{
  "d_model": 128,
  "doc_mask": true,
  "dataset": "wikipedia_en"
}
Each number is 128 + 32 x the weight over its row's rms, rounded and kept within 0 to 255. Layers, rows and columns count from 0. Numbers have three digits each. The size before them is the row's rms in percent of the matrix's.

# layer 9 attention query, 128x128, rms 0.0885, rows 0-63, columns 0-63
110:120121096092146138106105179114108116070117105187125108125120162152122165171114112138123146111094200103160137086053111095189093111180129146170159194127120141098118122134107065095098180186190127
090:092119098113225200104132120116198082165155029074154154102154111138161096126115111117140116154159145149124224129179096157161137131049150116149144089133152096100117163206104124149097120132080129
100:121115137099137090102052153119202130137128108137172160140098056100078121174167142085151115201054108167118162101098122130088111145142130127120106181083156137182112159056115179133078102133141139
087:110137129106127090151134145156119089140066157073135133092135127068069127138078105122101110179098135132135219132166135146158137130132148139125072135140135156132139100112108187120178110122106134
087:097142085146135105081170135071207102154162145119098151101134128120136090130164097200129149205116118185059161083104141121118164089054187097127148113136146157137146119109155151098145112119156158
089:136130207162120173140104120151120065117128125151104126099119132101131155162111184136069125082168121079127163168128154198115119156064146121157140097150145166109126151109102150163165140130117173
082:136141106065133138149113072109118109147167141124138148054113147075079101070124124137127110126138138125118088146132095135179180155149107126115173182095130111137101107157178093090135131160186127
098:135079139094154135145070117125122128143141119186149155092124081136104108097148218093124171100099103106060128186050107187134124191091103134157123147108103064112129148124140187168139087163109113
088:125112127105111097168120109159155165092108167094145142165069136146039109141133190129168116137104148187150105188120128115161134118071211126153115108073161164156110107126063151042123064166157137
092:117104135171107129075118146148127132154105103181111121123136136137119223133166098112106104168107102145149125080122052142139117137044100099113115119123137138097135088131145126175134144174167113
089:114128112075172131165115115141154134166110149121117081099144104127082141130065110144090164112175125123136108130146145133084146124089101135129088157120106175103095182123117163089121148062129171
081:178157114150108094183154133069113121188128133074151160124102087097074175153127145102060145108112158163082135149094134131125142163177146201106126150145101137091126099093062119131134089085125130
098:119104117111080106060128170146102144104083104130166112104125143091111170101120147126199151143127111150104173100100120103149111116151215133188158127114140114132137191115169147119119137128162142
088:175123151120130110129123147135071127155156111177107144185089132162136062155164135115185102018166157170079152140072106184086154151056125167095157155156081105113118113098174102167137190155086086
099:152153160121122099114095129133144179202127177083154159106123117145080191102133111080139132148082145115131111147079128167130171099000117121131138170151146111109102171100110087080105160096077148
104:149106122159145158152134114153162105154122082075151177067147103130114123169130144191103194188078183127155152097171167119124122138072114102122090146127100085072080182094114118154100169168114148
083:116074143093144138059152109155155150142143123115135134161101140091133172136133069141105123116142149150039156167130092127146125119111105101122134139110153109046161205151156151110102127162065163
088:164148102115171117113151143109155138095123158129126130130116109087123105116098141124087128129176132097181079053158139098158200102118152143130139166123077109103096082118111104155148133130043158
091:172152117171104084132060125154146147114126071122150122120103149097116155208079177161062136209116164148115145130103156149142162135137114121096137137128120172097081164082037127129153141204124139
104:146108170144133099139163112170127170168208090138049116085110104123120197133145128158107070151147174084136114121102127101128121140065185092145115197133131095137142109129086108107104199136097122
089:112117091084147123139067170154106122182139085058154137174049068190082107104187090085131126130184108172121170104159121138132155091153177138144109127131105099128077150104174150194105128125127097
088:097144115146123164113151099137057166126176149089104137169090103102162092117165111142123172098102136098114114125141139151103160152129109141070121177089176124157145124081099164117149097110107152
090:112126084149123080095149166070155162144078078201140103142134134133149110112061096183163153121066107101113180143185124186115162127167059122135118153066127176144163101063108180144096076099109127
100:147122180166099136102093103173116108123147091133177162110111108150094134184118121138117110181109168118135153098132099121141077174093145150203089134143146096097140196103135134149118152182120147
099:118101135170180108143122140118149126141122113114171143147156140129077123112088131184111079167162133168095154052160139093114066141115152104065130167096139135155119098190149161055167074118128126
095:117132153119134144150142094095093130142105162143131106150058097092099126147179165088092136074116147139137126146134140181130139130196132104110196112159127049113105085078149066066143069085143105
093:127105135127141136136098070177125175167175198136146132112071128132151172093156073082204128077114118151089094105127123184093200119140103155058113135130124134137122136145069087193172145138130097
086:115176147125175117136121142150158135090124173141121186164037150099143179105149102151126132107105095123112134183130117160078096094090103074151062164116149107120140128150164107149113142178127154
092:181096143130167172157135072155093123129131121133129128110112110102178134138128105095147120153042139123128065103075107111117108176062192115138185124127141104171168128117163106136127192108179109
083:128131080142144106114175107151115161124140105089088088076134132099168129128132186154088182117093101114117090155091155121119121065122122099141087145177133109107147140150100159145096129119114135
111:108142203122127188111080135164154132152169203073163148103134145158205140140115180139123104183112131147098104103079139157098100199050174116139108149120126131084090205136089148174099119151095122
089:107122162185087121144159126121112151174097127079082125120152111145088173136127168131164136123121089099170052129067144125127163157169138115070177085151114091067139106067105106137135113130157090
125:122146151128130148108157064132118159117124124203175134100091105130139121206136159106098173119157111137105182089151146120088137115123125127146102131027141136166137158146136149116113151157148030
113:226109124117110150156115150092143109121148167190126088135128168161148087059175073098121096206131117114156142081147123141170139161126092118134089100132149133171112138141121147098120133100206096
113:062140147125137136144143130121149108128097091127156173140157068109151102180113114117111082113091127139185142163101079123123093177164117111073130108192171125129118122148148138155127114135174176
116:111102110107128134080097119120145084140121097124137163108160184134113138088093158176115114155175137133151121209148054129108203091140088081132142172129193135147069141125092105114178094134117123
115:163107139151139106098115085136094174157111180173114069103142112130123142138163127163158116141094164184129126110148112185082159136148079168150112101168094120099068109162128170077156112136152190
112:168072118083127104094130115177082100132144105115210096129129159151142185085184099204098112128143152159138153136128145117151117128147199160121114162157066153091130152176119131151145167160105164
125:171168152101137118157148111207128059102135111147135114173107152149116106146134085133125081118143144108094092094120101164143098115094133159098078044118123128123121123113116165142095081098131124
117:109078166122193155121150094049109100185168132154160149057159111191134065162115133072141115142104113161131116126085145122139144158102162110199116101093117079073142128142157151174076139160127137
119:147178151121099142141142145129119136084139171135155141126095147114100113142028141149084105108118128093170158072116186147113128165102090122097102135147162138116150100101142137169110188155163131
110:101093123119114149117095133138177121117108146074087124147064110087109139141129103153150167185068123160085177091211127091127148169109155149131112141093126116152144155141124148185114114123112081
129:126122174156136107144115191090159187178112141137111082115114165131108138145121070118057133119136126149121095163149132121150150129125147114088090120125114145073156068150081066137032119066071150
115:076148084053128132144144134139167126088119103219143096133141085139130128102088114120089168152066105135150126144171122159167201174130133103155157102171125068133069086099120097192048175161146129
119:106058148201146135136109161147115090141148163132081143145223145100165104214118076110119115137086111105071109146124096134095131107108091082109123118133071139129155123084101111131163137168142133
122:153123065138137128190061126151100144158119127106164175146100177099113129139154122110060128187125135094135105161099128132068140100117166095116160145150136158177128141130129183168128143091129119
119:102108132122137160144144139166098133144114202187097130159170124095099101085155128108190132143132099133147131121122061115142131147137160170108094128112171169123155112175175147084127141089083107
108:152116145058135182171194128123164178134155113127160099084096152167198187076137096157096146084149146127135118096158165145089133148073156141135133070156151161125138122177119108076137098145111103
116:103160144158109069104076141104168120090140154110116134141145105108147154072123182153175136143087091124096131123089178075061166125138119178077129085185074144177141069177128055197137119206120097
123:077159037144141118108149151124141158077151120121132124164130134110102148148076103165139165109128108122085106083114154158087117058127111141156113163143148090127120152156192163092063224130072083
119:145148115170123113085165166171081069129123115101125084155172126126182163097172155078106138172106130190170075109100143101089170058114082147154188126123150127136236155179123102140114155123111126
119:099126110088112179119101135146159128143090114091137132204142137104167110124203085132152140108123136132100118130099189228105129120058150103121054149134094124121137161104145116156138180081120135
120:099110168110149128152089109196121099119161127162095107138167078070104105157159191140140112133193186127199160145135128099119106105097172096125088114136140096122101134137050112123132162128164122
120:166198064118125090157110118079084159085081186124183119098148141072114128115112128115108139171066167143138095195120089180155173162107083103153079116102087146196139132134142089083197186168112110
127:100168157159134125132157081132118080198148139201095182191112167163118190096117147080150106142131177186032133141090075124101092103089121175110115166105138150131121138109095137140145194201128175
120:167186141095137111091130116096071132115178141161084117127144111136115066169180041144108245129109140150136139152075114090179129127121137215080134128104102089158162076092162116130134170082137091
108:141140150083188125118144101140140112117156106171139161144119080187118173143144110125102076159046146062150188120107119128080124090074154144108163136142138109147152171126198144073135156114103143
117:154136125049105149152102145120177036167123167111146137158106080145197090123117142141126146129175109112100150135128214118113146117139084132110115145153125103176113128096126125123161159145132137
119:133092148184161217187097177123118110153108094120108119177098163145107152126116143129178125145106210058182161135142118045121139112137086128155140069134080135090103142141168150103162136112090117
113:125162151130099130125136136094121153181085093136141090170170102152121123089142154095132134087095043154099133130096120106164147103159123090048100111152127135115087212146155183082134128129159136
119:088160107142171121111142118140173171128134166078080085115144145104166090145125115131075127189162169144109092104163122144129063155104099113120142103073117101158119111156128157099124132088141212
127:102118155132106168098164151138123151110199103167068099135149078110129152128130129145119080116105144183147164131126158126121125102120114035139110164129150184177117125142164131148128190133118150
122:087122106126125195197157147126115050137192108162124102107148105118097120045171094140131186114094140161109087100189163182095126160164131102104120076172089129118133166099072154120123143184110137
118:146084140118144131138117100133147155106179115122096055137076141114172132066144147104144101134044148163112154121067111127127190118132139086137125173139147137107128093113100075087165159090096179
# layer 9 attention key, 128x128, rms 0.0917, rows 0-63, columns 0-63
102:126122080105120122131087100161114114117065095109129085166133180134117154149111113102139101132067135133139101103149085113153122135110104129113119125107132136121125134146143112103129145168200086
091:087154079116190175079113110152160092137138089080133145131129113118128131087136155130091163130152090166130176121136121205133178107178167141097102089108111122134158177092172157148141108094114158
098:034119124056128102093098141113186128108118134149168113139084075120104136152142145067186120227109098095119129102144154147117159107175138130143148123099139181131119112072123144112113119087075136
085:120095187150118160178110184125161111173091169077182149134152060113073205117109135150118069178157125161119156120136158139200131127073132091073115146090118134131123127139149154131113096112121149
082:148164153095107152087127120143186126053138136080155110082169148095121109084143118139122104176080116086089161085186158110144099108170147097136103119179179146096088150124184153161167138159145176
086:130145150173091142129179118102141090084111144115136110120134140096149130137116168164144165095193134111140117197132165137138120101068130104116121077123094139102091136084103120081101079153128157
084:104095118124165148148115101140042134162117188210186062151145170142136106136114109118152122100104127159125106135111138088088162139159204110103173134122133141181097114141157156084110140150137083
100:142104182102106108144129126142163127104134143134152114146134153097143129142128162069169114080116129163050107155065211156197164153156165159158159111122095179076116133139100183131161089112107162
087:096098092130167126135078126130124138147108119129134127112083134136118196127139115109075134131183182106103114149153176108103181165122142171189079145113168145146142163109088106163137125170100136
091:126082141152159138056132117137132102127131099104158121168188153123137169173130130147102134160129059105093171089133077099093139116088124117148160120102141121116141166126160166169123115149152098
091:086195093132142091138140142094095085177142158082162100101142124086140088106117139172062166133158119138114146138135182051134187175124151127075121153122112168154143216136129131117118110086093189
080:157179141103094123193160136163075100196117188059143125117088132114154119165139104129083122135121142154086119151106160102141099141115174091080183144098121159123078117140113131114124086113094114
093:088131098125121060065119107131071131085150128153125058130155116128139123120133145135156095190123159160118158055093135119120132149147117145137115102155104159161147128170132142124103071110205059
084:129120112152142155141195086135113141132139171175135115164078097116112088152145124070169109110122114113092187148118125110105148145122144149092077200147064081139113120139174064098154135153166098
099:130155160100145115098111101162103178199155147087129129129141068140083210180089144127103200101134153134090108137117118107172183088182117108074125153129169091116134117082160140121158121131120149
102:121145144076162122108136111120168126151151034104142183111174056137065065121073100137120181207130174071121135092158167112115152148166181126125143158128082111090103160110140163155132106140100133
084:125185107101141114099160131145158091148095097111096159163124094081170136087135127204180123124083105184066137167132140135105214095182084125130107156101146153141177195175141182162074121065119157
084:159129164068133136090123135137143124191157167131114129118129095082126115154089093134167180096170161102150149051180134131140108135078072130131058140123056139079076092147093113152201151095083116
094:119106160130166052135121125159114065087110090125147142119140130127096135143058113148063144166101137120156187165182081102159081138128142157094095196133116202062095120161115164061151083125127121
097:148125142127124121137150092160139109130183112089088104094124135120159133078103150130125155136140102081107086125108145079125120103168145105125092221078180166085153111143157096112097153153172127
092:133181113137115159094077130143156119182083115110133134116101088174068100112195087084138096154163062222165116087086135135112169105145096181162107148134094159130096075142120111129109128159182118
092:188180141141129159164087080117129092095137115134142160132063145072134117119158141149079146113108120117094091123097181132092117165132151112116176122169147189125100121115163102101168148128116187
088:072165108161106104124079173093171176128089133158121161145122163140184165177128195146143160137059146072117137166108136115068106123096140085140133094050084159125163157141112128127099124122105162
095:097119161142117144133172066196109110119124103141158197150144133124111153164075110116151105190113083073119126133116096158137130151136182151108115157151195171077157142083062157116151102140163114
093:080177165096083141102097134160113103153131099170111132152144117092073112102134111135101129156126142208148130114122065092121048120078179167137156181107162165137136148111146155108178086153129149
094:151128182108172138153116097103168106130179140109171160068135105132150172127164173131108099042079106109123051199136164142101156101038115148158167093128119120139090090137107072077172120157129153
089:150141122148161171141099155132087176105162142145147117153135146093109138141128139045124079085138103091110129143161097160077147129157088110139119147097128102148078081109144082160155130182065117
089:139206109137170159124101157140134140114095150150136137120131118105133099132131086121102173095183157079048171132089138178094200100173111093144133143111146144176111056153106105189116121090102112
091:149090087138183101080128137099047101113124132092069115138171122164167160123178113119164104110160145072107074080134114129083144117138158109072208128126143133117162108102100136109182114090176116
086:193142154135122072126092072148094097132164100189134107089086169107108127155112089199144119111093108132095095076167120129132132117162153097188085116159074132053154181124141137130083136170132158
105:141102191098097203136146099144150129141157134101129113114125150105122131126093125088127106183142136140092173117146133171111140132202133154062129142079104119114127219107103144155108075089129115
087:088141134137124128124071085107081135177108077085077103119179100134143118168103145134125127141171090065108098173094168075097125168099089129109141120162125137093107118165133119119059125183100125
128:124119119190154143113152099073157131081186119082198108117096082111167159131183134034048125105102126091159093113145172132151151138115110121149176105060108166172175164098077171133123148161141094
117:148105111130162148129136196128137138129149118102126163124144121147099070089109116121135088164135154172177076036121112122162099118141072149085153084128191145164140123122143092109132175109136132
117:120135135081142155117110121171140088114087061130100135130126163108185113091149143179119099170096121133167170137137046158112154159143188059088153157094143162120148171118108183154134088148175142
116:084175170153118098124089064123152192100138076184093139119144187104132141138151099131124123119141140163129134118143100133140166062133115084112134144092135173159139255141174097132145076192114151
116:190170131111128170091133065170145159205096095148165134140138107122127098174161099093192156142149069164129145141154159098127078105115048106151172145138151105164071155168053107164142160109097154
118:133109089125142091157171162161114052153150082138190109136116114158085107127138100127139165131105128159120196163134110069167067115133137171128086102117181193103127160189118124178103111141110122
124:135122105159050176143182109221154149105083144151128147150126077161114095094109156127108101112054155122121131159104148116163097090098116147121143139136145113129102170108137126157128095115098125
113:087057140147146094113152099060133115132148117148097178122123167187140117125180139086160130098120085117109092081145147100128172216167157148107091124139115132121119093126116220121172156140115170
123:213107170164102143083178111122082178104104119127126104180173145045082127147089185120158104056134112130142144060144088128120126147133131081111106101149170134075115107132139180179095159139087094
117:139093141149100142141122119133144157143130164160112160127039129083151081105110070141057140183083101144054181135157167164110131165110156132058110128151148156161164139146148164153117135097106111
123:104168116120157085168130165147096147139123078113148098088080102112095185130185182138091136136101139120093108104155084076099129176080124102140041167117098145064140112155055157172147152120112169
119:182116078096081081105146124134096165108131091090123140116180134106118143098143128087098142150117083158158124138170046152160179152161143153129189126139150130121084129134112080127110120152113105
121:054111185120093131172123061167091069094108063117149198180126172138110124121089152113091170148189095138125180135087109122080121145119070105130123126151149158087163127076114124140169139114129117
123:166152126152164144205072135123102118126160119177166138110104089161086131121100155099088156154139155128063064112154110091088079144140133118091198120118135088135094129102140112169118129130118104
114:116169121146127118183090171089178147151103159119077090158167134097134142120191146072168123137144104061127135126111102099126123163129132159103112156119199094133166135134134123142137117130169154
112:132087102110228187111184130115122172110135127121159079083081146109169140160094083136101123102119147127150114157131139147087100107132167135109055074158183141156124149107121121081153125142103172
121:124147139150160082153087159104120177090156130110094095163095093150136118146126122111113109188131065090129157117017130139132124140144109123102147104131059235083127090169150097168103075153083106
125:145165086177100095075139082111179119114109095161081136121146098109128114113096133097107157099146161114094122110153082124079154073116121142211120162163091117152059117202154207129158150097117097
119:153123128105134120147138184175062080143117084157140140168152155134169115145130094088084140136130094103128082084093183126124144083129157126163135116095146096108169069160104164161068107157154118
120:126113134128104225118116111101089158114144111093145077141161120134131114137196124161117121146086139102099171111122119159129096119057088180141097102113148135119125125079129078113112152139203173
121:098074099140116134189077095124152112140129100168120122136130169075085140117154108133164112116191155098226093156090199075149139114058106096121111117147175124152127112174088090134092124139165129
122:143154133123127148157172153069096078111101081138169160134154071122111121147058118081155133160101144141096124161136135120133172048169097127090111160097132115102117132111122140137197110076115124
124:096156117118098142141193162139145125126127180147120206186089185045147185168137161074157104112164144116083143080108090109175143174098118192087155155071153152139149091110105095087058183098157174
121:135145082140136141110118159105102147121120077148184116144142188096169098114157087144161152088101141114080107149108112081093102130131158202104145144126068176074148071155134113084141185101126099
111:149211156106174107132131171122198098155128129159160096123133059138143147158119127131080145178119172057143136138110097100129157077122158151093093157111181093096104093122148158104161094146129158
118:184129106124099096176161133089185093124149109095140163110123127157175079165125168132139111104132156099158157109110140185114158144089104161132100073123102138094129199045128097128101144067093184
121:137112149159135198164120114152160153114101116178081073162120152155120094135054117110110154190118153136141109108134157114136140111095082191104102105126108049076191147132108173172124150128171089
118:109092127180079079142137124141142144143158127118159101140131153149166095090110156107119142112155122174140147216077158130189124129174085144123171133105120127092098120144143201055121123099146156
118:104122142095073154098126107131159134116106122123147093107128133125137177083156075197096100149155051098076112071143154140104094065128165130176162127102122089163098111087115152136074113073130217
122:178125137125090134096137160050093136147202129132097081158142109121135137091113132140115126104079111169130141136100143115148114133053109076120167138142183141152179151155145120110145172125138106
122:115134130103100157115114126115149136126109107121148135128127136041138088086110188108161119141176132170139134153145123115062156097059168166137096030143150158132150102153129126070142139124066149
122:205089163120129104149117060121117106103193145153139083106066147142089152184150149104136102138075047126117133110081119096106148052134169090154105123114155074096138122171134084146138119107118185
# layer 9 attention value, 128x128, rms 0.0829, rows 0-42, columns 0-63
073:147106113113158074113109135148103157126101176179137115056109139135096148174075143125117141127136135128124063099122145111110095113096171172111131127089145226143113119148114131109122159117201057
078:091125148125076097121080134187214143130147086153168176125103127150192108147150121103111137122154155177152091106112074102117090091124101042090187128074107122112160069138079118109161139082146179
087:154132102129116159127121163081111117144121154147112157086051142171123042076142123133109169061111149214138080045105085113135122125112130125112159147092180123021064108130131147117181133173158179
077:128126140170092085115123191157163208137148105124146115089158139166109082131184120138151143130125134166121210130158103110120124118079081120123102134093131106120071061136152143122190074128106107
082:129146113142182123146146187089085100039136133098058113169131125124075141105171157130140124099136130099146137127140126185108129095131115136128144144125144102070130167105107180161159101108184093
079:165133169160138145117146091095095102210132100139135115166143146150075144154132080132054145185156055123111156100144094142073081172134147126108177138155102127103193125131158177151112112112118092
078:105101075066136097189110104117109101164114162132146106138162128147113137112146157076172108132123198064116139134186107090130127079136095132090146096083133160140118126090164162102194132076179128
088:120097108114101082106117102112133118162190103150123160143153140138104124119118124168179108133067190128108096129115167163119140141088115143054067168113135079121111161104145137158150143043126122
081:080176086123130161085177161088150124184108090172148142109173110162186133111096105164101121107141205159115128177145094086104123141134149150104102057104118179079096121159135095146132147187153137
085:125187147103070105136133140151141124144161144130135127046123142095152068172151093092121152072117095075103150099116119131143102149138083129130038151130126121098106119165086089162155059119098142
081:132097154149122184131095088158157093125134137134070101093129082138168141167160156112101133118098086111072064153114143104145090140131135115146175137090122127102142121155112179083167133194140070
079:145165104112097129146114103120129101128143157125119115125153190120160135131121103120129105055211137136103124165094120126106157134128153136093121089121176126133114086154159138133171127150118139
083:146151134107123128127175123080174136097200130171088101109119139067138182140093124153164123125160168108111166052137183147126137159161126022191083118111095194106102084109141073117173105146140080
081:120134161119178149117108054151186189120169141155150168124130121130082115141167101140092070178092069124130155140138111151092159092139090153068149092066185179131109066146172120067083181129131121
084:122126094191112083165109143149181101117161167161111135162063144159174112118129114140168116137157156169113154077182132116115104101105137143158134095166122120116049129074130128160056071117111120
079:144126168077151147080135095112106109106165145205099143088108072107090165132123120156131117176116137118124152116125164125164171119115114148070135155149144138189109095161188141099084152142141143
080:124160147178125116116119062148081141087129164124154112131119170096075175136066168104175101176106083145142132151122128109097140167069161130121105107120121107083117113137153130160142114151183140
079:115099105132133091075140154145160140105162078111150159170088085073148100093108159141118100161185144120106117134038184127071144117106117112079153145104147118118129149171133160172155140185131117
081:116110120151138212147113180121088153126169107192078144135183122172099131145127163133102166139142088051176146165070116115131156118167128168122058140068173150120159134126076111136109128129154187
084:141105087178171221125089076114121083149127137125109155086136105114137140124151148131085139138128119141112150123118158108109066146150154139084108128082161117160161098117148151145135101118203127
075:094125089130137143163158096103188159118149100101133155150129106139186180161119110110164148098041166138107172069050134089088171125118083116106169170129149129124148137137117151141148033117087107
079:105181142147125092147106169189130126038177138090144115139158147103169105125108156142088082169143153157112079097137178090092139155085136095169156088093159148155119114154114190132171109177112114
081:157171098107103100140031156109131133110151103161170105109125182148101186141177091079122125147104158125106085141162155123140158119104140140148142161104215103074118142085168116120131151121092137
079:148117128136176155187128076168112100161066063157189146193094178110127133149107186130138135100101153134139107180132125129157119151134093065105067184115127149122090166126155123157129116118090132
084:147206181148197136166132106213183166108104123087150112132145096109114123083143126176133112127057128158153111155161154099121169138136131117125136140111111213160138073114098151139125107139156122
075:122113126093134150042145070098143171168127125134157100128116163138079128102114113103190190118114134164060077072085107199115160062075106119152109123086105175154116141117118118117136116115129123
077:145067094125101105139144167170040116123153135115131136086107088113110060125131121101164087119108134126118119147152118161148097132134173074141083164127148117183148125127156145122141098208129189
082:114149144150157138156144066077085120150134121129118103100143208181194079149106144096140058124143067121100118108134139112149144111116098121143144174089193153200112078102112138129106147140137092
079:139171110109118089108140110132183117158139148166101160189123147161128149109081193154131146150087089151147085151158152132097072061101163119109151132177152171139072159133143127086144052096146094
085:120171159168176161098104106157128131119187131104142135163115109129132140125049063127111093092146030144107119173143082078144123095124117167124097120157086128140151164083132120096150148146102099
083:113131120152120095183079124137078142122101203082157142171126118120155137126154135057112132107108106066121132118189138153126139107117114124116091101060134122138152159168129057088137128112124098
081:146127131134101125108142146136169114094146165107113143179163116155115199134170125169162117095167150091158058146144124070070142125100114131137127174119106176179155144104112144130208170169096126
133:164064187105159175150161152124118129134062183117145101125163099153103086190162191138125161109153168097119124122133106140080117095143109113100129149141099200114155155109133122117106149112166152
131:100071078181127100085134109110149128115177119168079151148078115160113117129115157139136149156161110153152142162153101123169076061119186094097154158117113121124134135053051152057105154111153087
134:124155117108126113186130092133145154129089122115138127130114097126178091114047099083151132107120198155116171119135129190166110132095105075105077187139097152127121088176159100138044104151130183
129:084115132132160089123180114116167128138067135070135139204128115162149095096133124115060216135135089154116094148090103157139146125119124157144097162193171109167126106114106109152155126162179127
132:123101166116112121120140137155125077101146107112152106103112153072134124145150097116133150146145074150164152141130064085102143087125126167108197127202119098174118160085173120188101194085144137
128:097142172138143132102140116078115169163046105125141105095121123170113143128116077144116113184126121181131118125137110175117171111109050156111137075084152150131122117167150124116090118090139148
129:159113106052132106147144127100137151128158095124114157136151114194154137050086125130146102133163137090119181110117136131073124123115114167171120248151138089087163124117146147081157094170160097
126:186121087180194117105107060147152107167160089119149118152147244127125114152120135149091125087124108070164126118105087148177122154145121143136089127140150111173103103138168135108079120129133082
129:125103189118095089138133167133107120174152116117093099118159122043183135109127088071131139127086146148084123124128127143097143103121148127104172081161100104186168113124025140123168118205141173
127:125115084141143100122099141160128126102086104108120163117153070108095175131135105153163111085088124054074115167130140092084109124142123154079130093102124079159109186141149161077144177165126122
127:121154157149097144150140127158069133093130148122139137162135187163163113104133073042119066150099117074123118162204141083178144127097145170165110143167108132054115174135189136074158081078095126
# layer 9 attention output (transposed), 128x128, rms 0.26, rows 0-42, columns 0-63
065:139109173176162152091083144140192163157139080138108106150139101152154026130200123148152107107136144129152162163102144118145112176129094123173150110125120080116085103098153084123137149136143144
071:125107128097151184114138133147084069175156120124098106065150141219107094144123114118125128137154122107122167127129155121156125124123164153147135105121117089138156174090173110122130134167164126
086:117099111165101106145137121130100122102096134135111136121101159157070207133153131068134110140131150112107169162191165150175135163228098114127099114117137146193194158118108152188122156145081118
074:134109150101173148143137100141096113139084124090104092092126127100127146147163131113071156105148137115153074161102149129125092094172237111147129136143131112151118141108073103150092142172113152
074:131082146137092133134121188116124099126136117142091131141182169110135110075084187196158138132168087140163138123105103115166133170136132158135111086161144149094132079153159068062083084119129153
080:127171099100129093132137105154194154072157108127141087145112082096164106124120160122124096113149154115197089144116149148128200090095113089134146133103175126128047181126146059083110095111161141
073:169111162136178113082138147132087147117176116056147131143131134138160090128105131132157167121077033118154174153126137147126118152125194108133142080164164116061155133154111128154112099178117132
080:139140065124160123110143140056136100121103136122109146108106155120132107124156089079073143144128118089120127115188120142114163136155164105114153100149080141169129135184163151084165075120103166
079:171120110151113130171126120113153140141117108104203136081111090080123153139167137133084136142090120172070151143126161157168117128130134144132163187099138106140075135052077150111131132077091149
083:101086157155097164151073111160102078049089108156155138177156177129045137111151117100135108212116130169124142192130120108173094124126121140102120118131146115105123111146166114111146118152154104
082:140115092026150104134154118106124101078107140124183150143126096133156122151088138153139140125147128102099194157207089166147184098081124177150095069159121157154122111109137118192102121078130101
072:118087137184099154131125120174165081103110072182098161162146117179110110083122146092099183124063093144103159110177156155111087083078093169140106066183101189109140191130139164184104147098084143
079:144099143129143133094118088145123190164151169143154105101151157173088170148166186052199112124116125113129058173097133101161139232122100121089187140117119060081108175122095131145099130130120113
063:169146112129118140143144141128070122130137081176127096131123166110188109158112154176116162088110159102136116107099118125153111187124147163192082170148099134070108197135120160204204168126145124
072:111121110090167177091116090174088190137091129062103116089180143079170129150094094065115147120148117152121088166162107201105100119172111084116191162103137085170150141131155093138147168114160089
060:160190125082097082135132157116089053143115103110173099173154148135151085126142124114132132084119128158112133144155126113111133142122050105141135106089185224090162180143135132136145164129121127
075:146138120066160157167086167109198142141167090020173106091170125132106091067170103144056163186172130137151144100149156166117091141127138121093110185145108137150109193131117159128108173107126109
077:177153084127167163142095155110052118116194097106130082121117127207088115188148153071168109123147104149119085065106096086143124164232106132126142121146120199142135123103110103085115169132143132
076:166128151153103060109174092157056168088072172150165111153095125127122185083161122152095107045120159173110103117127116114130166092070120088122099091143117159116105105109182184110157105126108079
072:120146172125123054134079117159153069061091104122170159157112130129115143132130131115139127077110154069135113143100077138135127160041088161149115148162132120154155134091144142128139128190152128
066:113123125131130140063102144134116180130156119166043063117139191089139094095147111182131087122160094076135064181165072184131136115176188102095140135164159135159186111183138131071105156155185160
067:115108098114096159101165094150134077158145125094102179135121119104103080173094098125127144116138145121111186190121145146145173081067069211121117169224081150127113146106087063102106178140150080
076:123114109116103080135255146150104111166100156096125149124160106141129108073102148111147122095140101163120112075097115085118119132142135127117083116132074188105102117102109167174111151049137138
073:104137139160113123130105172131153139120120120085104169107142087086139112093109157101093121171173087148120133118052125122056136141170156165117172076114148083163151120085155190146122142157082161
080:155122145127092112159130138088060106102084121174033140169132138111099146115123165129150139099159185077147102158081098108143092124008132205100131119183098086109092100137151082137110137137128078
068:087138180157083134175162091130172120090082147119117128105091147104139115185145120152068115071143136124123159153147169124218169144148129137095126096075113088079182161133148140083109140117140167
066:138170140106125106096159123083117102158108077143119129172169125171130154116122073110139157148176113149227115127114138132136126172156093102121193128093145202135082173044097110094118166198119083
072:113162132082155139086108193168177100171103177168147167146143100104128102124111166168165180125139182145097147150172147154068105224118156160092119112160100147109124173134177121090151113123048120
080:149099105160174148171095127091084137120121103104111082128100141086168142149157165090116101055169155106098096161094129125128138124057116114144103071136086095092151038151100102154127177133142181
073:140109125134098097160127119160158143109080119100132148090123163104152156123116195115129139154104216063117148104108186164130129188192159115110157125113129089115111075100139117090058149139131128
077:120100108137128147084135137131187123128093064070166129100150116114147131105071162157094111207155131190132170104174060114159115114069119126180153091109131106129165177081105206078101100158141138
073:110174120136135083117142161133082164139094092142103071158126190135057133108130089052133144100121111132116160170136083133185169100096102175125124114151073160119132126220148077157100152135112100
151:112153120099141152171114080172105139146156125123120143133066109150163160075155140127131108100097110130155135167123148074166137132115091092128176130068099107134181084164192144155129126188107051
145:157125148096140115126142184075129083182137167122172095145088152144110200118131107138145133126151140078145106112067127100130181089131094053103138142116112108160134110100137069109101159079246133
143:124146130133126201104079195124138179156132145184146100074095095155173106117158148138116118175139051137174111116126152112159086171122138039141109169125143081120151162112109155092126142162088112
147:136132075116107169158180144131088102145137080190084130110119176118083134144088145151083110128110170093192113121120132128144141135131145161133102113049155100123160144203138101087147126053109154
152:122135143164128163080072128199124104113141132117100131122084158218112092106134186150105125116098162197103144114212138175111081122099149089134095131133142162151130091105157100158106120153125152
136:108159138199124138132184137141127100132115103098139138148110117115180148107096142156074077092176224142160115121061091117162113151142156131114186107098125155105104091156125104127129170161176174
139:192110171129089163125136133105145104159143146055097104149174156126135125149127150115139089118161134100138016144115106123124152196123138112118150152164158189140107184117123118111063155129072095
136:105131123144112058116124134133080089190156126188127117154069051092199095171154119193133158129130097151162113121146148102120139130148170136132119122145100168120101149105148140183160103075163130
141:171140126122110153100126106076143155118110167157131176154085118141120093145132091211108095141139159149101123114108096114101082124165067137144169170085107139139131184101071090105077138160115100
141:124110120143139106181089159060096165133129168104113093163147181088150152107079150123144076074146133119136160095110097148117138143159157164189103105184165120125166063107098186123085118111039123
141:092044141135115140122143097143137119129186083071093111181126107081173217138091113152114105147143116163122156135117118136068173160080107098143120155119144152133120112076093112166100052126064085